config.yaml
num_key_value_heads: 1
intermediate_size: 1216
norm: "rmsnorm"
norm_eps: 1e-05
schedule: "wsd"
decay_shape: "pow"
final_lr_fraction: 0.1
train_tokens: 829900000
max_steps: 3166
dataset: "wikipedia_en"
Each number is 200 + 40 x the weight over its row's rms, rounded and kept within 0 to 999. Layers, rows and columns count from 0. The size before them is the row's rms in percent of the matrix's.

# layer 7 MLP down (transposed), 1216x448, rms 0.0389, rows 787-803, columns 128-191
099,197,243,237,183,238,211,131,198,143,214,216,155,277,217,162,261,283,252,309,239,234,190,242,188,133,209,192,227,160,174,192,152,160,161,128,205,230,205,204,163,260,128,193,129,163,179,216,138,174,203,217,147,170,142,163,153,157,153,219,184,201,217,202,194
106,167,176,223,245,206,221,219,230,186,146,276,217,213,161,285,246,186,307,153,127,270,261,267,212,158,204,197,230,254,229,183,246,282,229,246,212,216,191,197,241,170,189,169,226,201,183,204,230,184,197,116,270,208,171,139,173,182,173,187,183,225,220,249,172
096,274,210,182,207,199,206,145,141,221,186,161,261,130,219,178,271,167,234,217,241,172,204,241,209,194,205,155,211,159,170,158,175,159,161,218,109,229,265,180,209,197,126,144,192,206,183,203,232,175,209,193,314,215,264,128,198,178,189,191,180,109,206,200,213
105,181,205,201,267,222,239,188,176,214,170,224,164,191,224,200,109,194,225,199,140,193,128,214,153,256,247,227,214,211,192,168,170,149,155,192,166,136,163,168,263,240,181,232,209,196,182,250,117,135,222,199,103,185,219,238,271,216,152,171,156,235,183,205,277
099,182,176,223,235,214,173,208,243,149,214,225,183,146,207,169,129,200,140,177,277,128,219,211,194,219,259,197,176,245,181,207,223,154,207,196,180,237,212,280,183,187,142,219,251,126,142,247,236,180,226,217,240,139,171,210,224,150,183,235,268,211,235,193,259
098,218,183,80,285,149,176,159,163,192,207,219,189,186,264,224,160,204,264,273,228,229,232,222,250,191,190,184,190,210,203,214,272,192,272,145,205,251,215,214,198,149,240,174,252,217,147,175,177,200,191,148,238,235,257,193,171,196,201,262,135,253,136,219,264
103,227,139,287,250,207,219,196,180,175,286,155,169,189,218,206,181,237,245,211,152,165,162,176,205,241,207,231,290,225,162,284,216,272,178,155,204,254,185,272,264,203,167,181,126,176,153,171,243,186,186,172,246,150,94,178,137,221,239,171,171,202,220,199,271
103,248,191,252,229,203,255,174,165,235,257,143,248,151,155,244,225,200,246,159,174,179,185,235,220,239,297,252,271,189,183,182,212,135,203,158,141,189,212,196,94,205,172,296,229,163,190,156,188,261,211,284,252,268,235,224,185,137,152,220,180,207,167,226,292
100,245,159,257,238,161,190,167,152,235,148,261,200,246,174,253,152,179,219,197,317,163,163,204,246,183,248,229,216,207,171,153,187,179,251,228,232,232,257,218,120,156,264,224,215,224,143,254,148,170,202,174,185,220,178,185,279,169,203,213,172,247,191,204,224
103,223,222,218,199,162,269,170,221,220,223,208,261,178,237,172,188,173,219,181,204,150,199,215,185,266,197,186,155,181,293,120,184,198,171,197,259,203,242,251,174,136,287,180,207,208,203,115,252,217,183,165,225,208,184,210,162,204,200,169,253,222,228,270,187
100,260,185,217,152,245,282,137,139,117,261,195,217,211,159,188,186,234,150,166,179,249,201,203,219,195,199,116,263,181,96,268,188,214,198,193,141,191,196,141,225,118,244,151,199,197,180,253,234,223,159,152,160,143,245,163,97,165,202,169,242,171,218,198,76
094,203,180,163,252,171,226,160,195,206,204,199,208,276,156,301,203,171,207,159,169,212,155,161,160,227,268,173,222,176,208,255,216,208,207,191,190,134,156,176,199,163,202,258,157,191,258,185,213,253,235,191,172,164,182,255,174,123,220,200,205,207,296,171,218
102,198,152,203,234,164,169,233,251,129,165,220,220,175,233,177,207,157,210,138,139,147,254,220,209,139,188,271,187,138,222,287,208,163,196,154,314,130,182,181,205,175,251,160,205,177,223,182,158,246,246,255,175,224,188,120,110,259,218,208,207,237,231,153,198
107,193,297,206,276,232,149,239,286,185,232,168,168,232,124,130,229,219,172,213,140,234,239,233,217,166,193,178,214,260,198,274,249,239,157,154,173,251,242,194,233,152,152,262,206,179,217,192,203,190,271,212,226,211,238,162,172,160,207,202,186,144,266,170,155
100,155,245,203,192,208,257,210,173,178,157,205,233,215,219,107,188,204,137,273,221,159,145,223,245,172,202,197,171,169,220,225,193,203,227,266,205,189,247,272,159,202,218,266,177,150,220,262,241,133,172,190,151,166,104,126,246,203,82,204,200,281,206,212,170
100,151,179,141,210,197,197,183,214,197,156,258,171,245,212,268,230,204,178,125,148,223,266,211,235,237,205,213,200,220,155,188,98,191,204,168,205,209,244,151,127,230,275,174,232,248,137,215,182,168,176,246,116,181,202,225,269,256,203,172,217,193,146,164,189
100,202,200,268,177,303,111,206,216,155,150,219,203,213,207,191,255,195,206,256,254,199,191,211,215,174,233,237,186,147,181,250,215,130,318,159,292,229,146,189,188,249,251,253,140,114,186,223,183,180,202,201,208,213,90,204,217,166,285,190,271,230,240,224,157
# layer 7 MLP gate, 1216x448, rms 0.049, rows 788-804, columns 128-191
101,209,227,220,236,186,184,238,228,192,194,191,104,167,245,175,158,241,238,168,195,204,125,226,151,225,223,253,144,163,209,177,243,252,250,242,140,201,225,122,135,234,222,124,175,193,239,202,276,203,253,238,143,167,108,263,199,172,205,205,229,142,181,169,218
098,153,285,254,170,196,228,226,180,248,151,192,190,194,214,263,260,251,293,199,252,253,179,214,228,223,203,213,145,184,189,209,240,300,177,231,232,266,255,216,195,218,273,191,181,266,184,249,272,143,146,215,209,205,188,126,216,193,173,144,168,174,225,169,203
104,121,187,145,230,202,267,177,208,174,251,201,241,250,226,157,171,192,109,188,212,205,278,166,199,250,244,224,182,179,175,290,168,203,260,190,208,184,294,215,232,203,280,206,230,219,168,206,304,167,213,235,172,239,199,216,168,137,190,203,254,265,222,197,206
097,175,208,168,192,182,228,227,142,116,167,135,193,128,254,164,139,158,178,202,260,194,215,280,222,185,250,174,214,221,203,262,189,205,217,152,244,211,239,177,185,211,182,289,178,195,247,216,244,224,287,231,124,229,249,228,166,219,224,193,203,288,213,195,188
092,238,178,127,166,160,196,223,173,174,293,197,274,231,203,291,173,222,227,171,251,166,220,224,180,224,212,234,214,227,166,230,203,202,294,136,229,201,210,137,241,115,206,197,243,173,199,188,225,194,234,133,178,245,209,221,148,181,180,220,222,211,169,255,264
103,158,174,186,132,172,204,118,233,250,174,178,285,242,200,152,201,146,230,159,218,193,220,204,215,186,222,256,273,216,182,244,220,227,195,205,232,141,221,247,223,230,176,174,191,254,222,261,196,260,221,167,275,241,243,157,171,236,183,205,191,201,156,165,197
099,219,254,166,238,195,198,180,270,171,134,215,161,165,190,212,302,150,288,204,271,249,181,187,278,225,213,216,260,286,201,252,198,191,188,183,146,201,200,208,168,172,206,183,156,203,214,187,204,154,155,193,245,273,273,198,237,160,209,163,195,190,202,166,182
100,205,199,254,206,159,189,163,240,255,187,127,185,174,222,244,170,123,203,174,236,173,200,263,155,179,202,157,198,198,155,125,208,158,251,224,214,250,259,176,167,212,224,183,217,263,198,220,237,199,219,224,196,149,163,234,237,193,128,179,158,216,167,144,243
106,217,195,214,210,254,204,193,166,210,157,201,204,161,247,197,177,190,204,167,214,197,179,239,217,165,199,232,247,234,163,172,189,170,224,223,153,144,188,247,234,212,221,213,194,206,226,150,234,209,178,151,244,225,241,224,221,263,209,278,152,170,207,157,176
095,172,189,211,270,194,212,284,127,253,185,256,218,146,247,262,254,182,245,228,203,259,216,192,213,158,181,174,240,207,118,209,175,192,248,197,172,208,196,194,232,191,169,207,215,236,108,217,161,173,249,230,240,203,171,263,257,248,196,196,209,199,162,199,229
088,193,269,179,203,116,183,127,142,141,201,217,312,232,164,257,131,149,223,168,271,197,165,193,192,275,145,227,235,169,185,202,168,218,200,165,254,166,241,134,170,160,162,215,187,175,178,229,168,208,246,214,179,189,246,197,182,163,198,222,235,267,244,225,307
098,214,229,211,221,232,263,227,181,212,239,209,168,255,237,186,247,225,214,178,274,238,215,237,223,145,186,203,176,205,199,202,262,258,253,205,227,252,220,253,244,149,184,228,252,291,210,168,209,193,187,184,205,161,175,131,228,222,225,184,194,269,213,134,173
104,209,213,272,163,190,113,218,250,214,167,239,184,235,147,134,259,229,211,187,198,193,186,182,203,219,222,207,300,194,161,212,222,156,268,210,191,187,245,105,132,220,199,242,169,201,199,170,149,201,182,177,223,181,171,174,195,173,214,264,206,167,272,200,180
092,158,245,284,189,261,191,151,227,158,151,109,170,263,202,222,185,208,186,193,139,188,196,180,187,256,218,235,148,197,180,232,190,219,120,240,124,214,182,197,254,161,217,300,197,219,209,227,215,198,174,152,223,173,230,180,187,265,169,256,215,190,327,245,192
099,239,211,233,284,235,225,185,239,263,184,258,220,207,208,236,225,221,189,222,166,263,211,171,223,191,204,144,178,216,182,227,133,258,154,191,209,236,241,221,221,210,208,146,219,253,152,219,214,222,194,89,149,227,173,207,168,192,232,214,178,190,307,181,249
098,187,270,186,176,156,206,276,212,202,181,169,196,157,198,145,196,130,215,156,189,219,113,178,238,227,207,179,278,225,179,196,216,189,197,161,184,191,207,168,267,180,226,214,189,255,215,145,168,171,194,168,253,219,252,179,187,168,147,228,167,226,221,182,252
103,202,142,189,222,148,219,199,206,246,181,185,221,196,168,166,188,171,210,173,293,183,198,193,219,199,238,200,177,264,282,162,190,199,149,281,221,181,191,223,275,244,186,194,216,213,171,145,211,202,289,183,160,218,254,212,221,217,232,257,212,202,263,165,250
# layer 7 MLP up, 1216x448, rms 0.0454, rows 788-804, columns 128-191
102,232,134,199,203,228,114,245,164,165,197,231,141,221,202,197,248,184,138,216,205,178,257,175,170,232,171,257,244,129,176,265,194,173,236,203,196,164,212,146,300,166,169,218,242,124,236,231,167,170,222,208,160,244,179,159,198,156,168,199,234,187,233,109,182
099,183,275,148,191,167,203,220,229,237,181,216,171,220,182,199,176,280,212,191,273,259,220,178,242,263,187,227,129,232,213,208,226,163,230,174,212,233,214,155,228,204,184,157,160,198,222,227,183,200,152,195,122,194,238,203,241,234,253,204,124,246,209,242,233
103,241,195,280,290,209,246,240,228,266,166,176,262,191,211,234,184,263,201,179,219,206,173,168,192,210,225,194,215,215,149,131,221,168,208,226,232,137,205,142,229,174,177,170,222,255,304,163,193,181,247,217,215,176,222,255,219,177,178,204,184,182,191,161,153
097,193,145,282,265,123,147,161,296,212,223,256,195,186,153,158,201,283,187,199,181,178,216,192,223,223,211,94,71,95,223,167,238,232,209,227,222,184,235,240,193,191,169,264,243,231,138,216,204,186,157,155,152,266,269,106,216,182,166,193,223,110,188,187,251
104,162,264,145,182,101,175,193,163,203,198,168,162,156,219,219,111,98,193,161,203,145,207,200,278,193,195,209,167,113,162,218,160,282,177,202,253,232,220,151,218,213,223,258,213,188,236,183,232,173,175,154,166,293,290,204,212,119,263,208,149,150,208,152,244
103,230,158,128,125,187,247,244,202,195,179,237,201,220,273,186,168,208,142,232,195,196,199,156,215,201,174,210,227,206,231,205,172,229,196,167,178,302,241,200,194,217,241,228,159,208,160,221,227,183,172,164,162,141,211,227,216,187,237,200,179,225,219,143,198
100,182,163,168,223,194,235,154,274,199,188,180,179,133,174,281,163,180,268,213,176,221,259,255,154,142,171,212,201,185,184,249,246,196,215,179,240,189,252,165,161,148,226,157,102,212,149,219,212,182,243,197,274,251,239,175,227,183,215,214,194,204,279,179,180
097,150,168,140,175,218,155,201,143,164,207,275,84,212,185,220,201,291,156,202,178,264,162,221,255,251,251,179,191,237,140,141,162,165,274,113,136,204,222,173,137,198,235,278,229,136,157,289,146,228,178,282,181,233,218,162,190,175,191,166,225,171,206,131,277
100,219,199,203,210,154,228,185,177,218,215,206,237,197,256,247,234,264,254,192,204,245,276,196,217,234,207,175,215,143,190,226,185,268,137,220,245,196,306,286,228,203,165,226,173,224,205,220,245,326,150,291,192,167,141,222,211,147,244,227,160,241,223,156,170
102,163,169,184,224,186,184,222,211,175,183,246,254,110,179,192,191,192,158,240,252,278,160,181,192,157,199,252,218,186,169,154,208,115,174,201,133,221,239,200,185,287,176,158,104,195,228,184,185,170,251,274,151,193,212,247,270,279,224,175,140,203,138,225,173
093,233,242,266,152,232,172,194,146,196,190,201,212,255,216,163,206,290,182,221,209,197,211,131,180,194,249,180,211,157,214,226,160,219,262,219,258,227,243,175,244,244,156,185,179,207,240,221,162,230,147,206,220,211,194,308,182,201,168,212,176,190,262,168,203
101,181,182,187,233,231,194,177,249,163,183,144,155,193,158,217,189,156,161,243,222,213,141,261,287,186,192,254,246,138,164,263,220,187,234,129,232,142,155,191,217,134,229,255,268,217,170,184,236,318,203,190,181,122,170,187,228,255,153,152,201,239,141,171,192
104,174,179,143,203,291,184,209,295,192,215,212,77,234,243,241,246,185,188,162,128,286,205,191,162,201,148,259,173,182,187,234,176,216,203,168,187,185,223,295,243,136,177,242,231,235,94,243,184,300,240,141,191,211,245,247,223,213,232,221,237,189,175,160,171
095,190,191,202,144,191,263,213,283,204,247,187,203,197,113,188,201,300,188,183,166,189,233,263,178,211,221,131,218,194,203,200,165,213,150,227,177,202,251,127,226,211,159,165,177,162,237,212,222,242,199,237,191,208,191,230,139,124,187,117,102,174,184,225,179
099,204,92,181,195,208,171,183,230,182,197,231,162,246,181,148,215,116,195,196,129,242,270,185,195,217,228,233,118,197,252,269,169,158,237,222,165,230,179,220,155,242,294,330,144,247,214,215,284,131,209,219,210,212,194,277,254,247,275,164,220,225,221,238,253
100,169,202,160,118,223,139,227,277,231,214,160,151,213,224,224,271,158,308,221,188,233,169,208,246,193,219,204,217,223,262,184,212,154,206,166,252,209,182,138,247,237,222,245,225,161,191,164,234,175,254,192,236,181,260,132,226,257,195,177,219,121,190,182,178
102,135,175,179,174,303,206,232,131,203,181,152,176,222,203,152,234,196,209,201,157,200,151,175,202,147,207,234,214,159,162,221,198,284,172,138,213,196,218,248,210,225,227,205,222,202,223,269,168,224,145,171,173,267,166,153,125,160,153,222,180,231,204,174,180